python train.py --num_hidden_layers=12 --hidden_size=384 --num_attention_heads=6 --num_key_value_heads=2 --head_dim=64 --intermediate_size=1024 --vocab_size=32000 --hidden_act="swiglu" --norm="rmsnorm" --norm_place="pre" --norm_eps=1e-06 --positions="rope" --rope_theta=52800.0 --rope_fraction=1.0 --qk_norm=false --attn_scale=0.125 --bias="none" --tie_word_embeddings=false --parallel_block=false --init="uniform" --init_std_qkv=0.024 --init_std_o=0.0 --init_std_up=0.024 --init_std_down=0.0 --optimizer="cautious_adamw" --learning_rate=0.00123 --lr_mult_up=0.692 --beta1=0.95 --beta2=0.95 --lr_head=0.005 --max_grad_norm=2.0 --warmup_steps=271 --schedule="wsd" --decay_fraction=1.0 --decay_shape="linear" --final_lr_fraction=0.1 --batch_tokens=[131072, 262144] --max_seq_len=1024 --doc_mask=true --train_tokens=867200000 --max_steps=4553 --dataset="wikipedia_en"
Each number is 128 + 32 x the weight over the matrix's rms, rounded and kept within 0 to 255. Layers, rows and columns count from 0. Numbers have three digits each.

# layer 4 attention query, 384x384, rms 0.0378, rows 319-383, columns 256-319
152085117164066154108108128085079154121139142129139172143152078131154104116054227083134131125137209181122111124146139142127082103135132134073072134084163065127129160080139129188118136118089174
175142112103109137127125114119135144107200110107130152135053150087179084115115117130163207118122142114090163104133149168150133147093091115112142078128134144153136157150140144135083121165103050
126098157120063132140100108138143105172097102159112152078080129152133138156146112158176131134103095135130140120179132154123144127110131120150115121137104134078106095126129125121117103161114128
107091084144074119098172179100157127095072108134078122106170087093098102148137056128151101086117104179172181109174153065137153089098120100117124113127123088147155093054117120173123130195117148
104186128073089109136058140126161109112169179191194116123155128103093124133164138121142171124107154142129121146151135123155126148136131150108138069116065102105132139180106125133079070121114096
122127157119100128110139107135131168113146154187137097070107096094134129164171171176182133108141126185145163111166148059043149126123110125152166169119144115089093125129104151103124099162089106
158115170157099116159083183137128171122144149112100161170118137200148131152085127124106118153102143118096117168082086199191084152128174104156056134155161121122140218179129102079155213105139125
084125106127131098199113112146135093133157156171239120094137064107064124149140084158148144092113094181159113204152094079125198118199121084100143116090097131123094165139092146097098123150101124
102096138124087139124091080137136213133123111097111179157110186117161203140102124116120150138109080130136099121157084119125098132204155141199092097164178185108119106163097125104104158175124144
127081120115170069069153171182138076151059138093064163159195220105145179113107084082121113172097095097150090162146149209159032123074122170150146089135149180143163131096189098103165110133204170
142131141092146141145106099112160153091186132140158094129162095147086103196184070156125147045105130177146066178062163086131146135092127113062093141099124128096195170158135185163100189127198137
136216158146102166124103129129134155106073115169100125032072120068102146130141103173142139109170199168139178171153084176090177080215130137025148151131156124115123108156101150083097149110084153
068116134093134117097155105159152136101174092126094134155144129133195142104106146135117117118137077127152108120162097127124084120174144125146111125128116153185095151129156153194101110149157152
136138097123094140125141122155112191135109118162169130099114065073113125142115129149170132117177175145134094137107142106123155119233140117104123143137121127094112087171119100138134117177136153
114137109155145082099061171131161139137184161110132103170128113120118166123118119145149145118153110090159085159124148128166084129129100152150103130136133140144137159079115123145114120153123147
179165087116126155152124156134093139131121122148078128103104106129185109084104141117159090119151156133147137095232151121170116117122091141093178118072116162110136086094118061195101075138091089
129160156091135104098184086137132096154159102111165101115150130120146104111105145107097182194081133084104117067130120167091108094108083072178122094142165118181174141101145167135145067138145122
123193155116125117145121144215103097132131087138183180123110124131136147067104149119163093141120153172136105200117101178088158104161106122102099163141155089151129129095162118146100151099114119
156125087138154115116112124148135163156099126193159152154106124116115178149144075141143123160163108156095100158137154171165150138113178189136113119121107171074123149156149111106127161148114121
145086137104060180138126131076081097155178149132144045122112058137159109114129119083108149174174178101097113112174062103183132110087108129113061114107094168058170125115121060121109087142131135
097176159136058153195069189073103167168164145120155154151120136105037110190070125183112119146108100160145084203104095157166110125124177091144170097149168071081093156159100072055187137090127131
024139126075125069060120128077097092147135099159118074196140181094088064005163053109196156151136098133094145089138077087173112139146144143159094104102092191173156088202112128155152117161136068
022180134081093079060150076090122085169145080122189118183148146086181119064144133121093198165107126102088105029104159169151119102105064114186091149106110184142172159090141074172146160157148111
126245112131219112181080102110182135121117113148143181130123139137109187118130104176142182103091061122065083164119118119117145124149153117133077189154141102100069237165110178130103115179141110
088154177198002119124210125172168187240077120119135185141112137162119180158143153064125134092093140101161152129162124179066175104162077118076131076125064159067177107071043136108126170182192196
169081196168119113149137147120116159184096102186206129183166129105132116189083076154159115128116145167144164131150125124126147137154147129094155093098148109086176186097111107077057181197109126
070175199141094125132079209090082103212129130159198113152145133127101133165150079206106171079072115096192091111147129176144108094105116124168135134149121184185131144161049117173122133167186143
113125123248096070109114191200131157174100155097188208102158145146138177168133131094158135080080115136137143168133119186060095097061215143090114086120106165090126172065066224108143162164141185
127110047138129211198246129172173076137064163133081156147103143169167119126160161129121080156173170056102155137112117140074167162155135167155142141142185068136194134085129199098158146136128118
120117146059145136157198184087071119143132135155098135134074098141122105149110072114135129162163203114176076125109022131193114142077152188142129159148106177125166202153110143128163127074157108
199070091111082187180181056178080097065123116170083114146142085136187087165157161142154143094119135091126199132121156130117145174152151059122124141156124077149140200077139152150122092136131112
110071075129147154164151158137139076077141097164053054124080110128144062100094145059138068172169138166118139121176075116125126125123160156097117171128136149156144088154142098155151130060090142
086105117098077124150067107102130151100117158069164114169158204152099074062182104122128144125123141131118165083170067149108079124112095081134116128141146172153094125181153144107128131103150116
187144184152137106158155155119107125120109112152122133152134134115073103151101147093124105129152150166097076233128126146137182089165089141095105157078117102106114152109093192154138180089124142
132174104171191118094112118109177108111132092154161167155097135146108078122154149152201168173115085139095143093126165131166148097104105082130118055113154139127068095108090090123110140216135118
112100134150187091104169106142118067136114153063107131123171150093125132095124122122192101168118128060167179102117138081068154080045130143136150128095172144152117058017082116138159089172181160
125116126167103177164173090066131136077145138156187079146135081144120000169158156148169129153114112164057135133112187061152202115085113135106098089070142088092206106115130126136133181181090096
131098127156160134150101121083118134083181151138177136160112142148093030149095116182137137107141144155132081140067122072115141133080160146145104134100109091120189150143124111149145148134134046
118162181111146124105157157124117123135109135140116112077100095080150139107111177132131107127153131120146161134190085161187105141173131137103139158115109138100084055096117174143154102105112162
118164181099098160202154086107092171075160106082180167167154152088000097192105074116142101104112067080112078167150107113132182119162113096111079136148135142146140147163095144103104145115158139
160134114141139131174105103083123199135196103117102085096072086137125122153126157163128179050158193180163108137116138092152149178162124123157130149164090118115125236201123072135076120095104045
119121134117123071103149158144128141087110163127106144105101138134122181163154111130125105140141130136188137176124137147103099123137152160118127109149113097062090090187122181109158085100111138
119094176157168099075125149142162111184166117139162148191132157173143142112075109054070132129096101063094151108182105188126117122038156082145124143136151164166147126080151068097164114110105148
095083116105079154155148125115104161142173112150114082137126089081146068111150106145092101111108169123088096114153139087175136129192104173120077114103119103117127159111141085184155141099148066
138147141185101110118071117166119138146178173119187162172155073212132233172144070124127134086131137062135121120097111142100111104115139094108105111141088186134115180171134136090138146173121097
152106103132078155188135070113123132063170167138102090089131102137091138132195097172167187077143135149141087171111145064139151179153140140090148186122096088065090159147147168109098144161155114
051116163132126116125143151177036103151201102118187110124220156118163126104122129044130161131108079133137103181150126148136147131130180121109119122114159179121161162156143102149142086168123140
132141032104103121202121029080108149109125114125088143087044134159065100126121145208104119137175133103102110129107165127160182140140046089123206141162097074147108080041108200132070083149068101
174102104125114166136117106089132159105133139152171107139137129128146135164137101155128199155151146118125092110074094049166146120160131140081140107128104109115114162107159087100163119094136057
077099088116151109102158177138154091078144126117043152155197108094183112114090145121073152143086114071154157055139077096078160137125124171184142095111194090220193096120107050132156110031178146
159104209173080157200151080054122176108098197127066075056016051177102165219191180163117197065167172135142127091143142075109194164163195188058113145099158076071125144139089173092092185159195122
133161145098141130143193085188110134068107118089134165098096095089130174176116116175086135096103108153163167091182195173152191145210136116139168157132212133123150136167206097136137124160121105
087125080071126076196109156158100055112138128117139106130127122157081216090120070116181118162112121121141084236072138134114164167059229111102096177165227100096108095165160164144147107087164142
165119161202149117100149109084189093172129136180124096112127083134186036124172115117098105143181140120176105117154112114082098116093091124043188122078057165046130072081132120066143144143140116
110088113120139140088139129129069085106141107100112089130128077150091082157133154058145148184171134104172145134148101099105109125064124130105153155129061113155140183182152114110184101151130160
066055064076120118165154100168132112081171100162164091167137139127129140032076058086121063224114158109135150125144097108147070155167087147147091113128104117060182141138186148091074109044000111
086164168156122158148078156110095048216127125143135054117138133184136146108125134146079138175178100061203093080104141162083154120064128126078137215117156143150118183176092082107116151160171074
096142103057176116119138082135149068100195099099070157134105154161113101091144122150125154155119113129155101032142170183083123120155146098132101150155172155181101111151144154212160132101142073
129172067141169165137133154135146125134073091094161081118105130082134131088201056126059210193156130106143152073099075148037153119128079111081099136088163141102088058144187126104132201146155161
168053136099121110110084153081064091129128111154111073124130176088092112081099148061147098226182160152160116142171120148137112135112100163102142137107094168111173081194180078099148115077092141
049143180065096111165108157138096174120138135158200131175085041133129197174115060163124122090101131087079121132022118122151140149086190125160126167148157133119207050172169096110129120131145127
188135126182127158120106103105120148153059115118164084069096083140168081158214153146135181107147165129146148090131202114083134102086111149053190090126064150110133136136102139118115189197153111
211120085167159130138103194163076208084046122144154178112143132133152108232154152141093138098126155125108159081207184120150179090168152163146216034060113081088109180119145114105091151165131138
181105148194094141044087144144122171120095125128172134128127140098145139104172155132131136180131128139086127061161193157150116076060111142115148109073099208107162164124091022144098129195092183
179134180255101123116071168054165204202043122139165150123103102129185110176109163163109140085128130184128155076190142161120130042079128156045150031049068229137105165080043152147117185206120205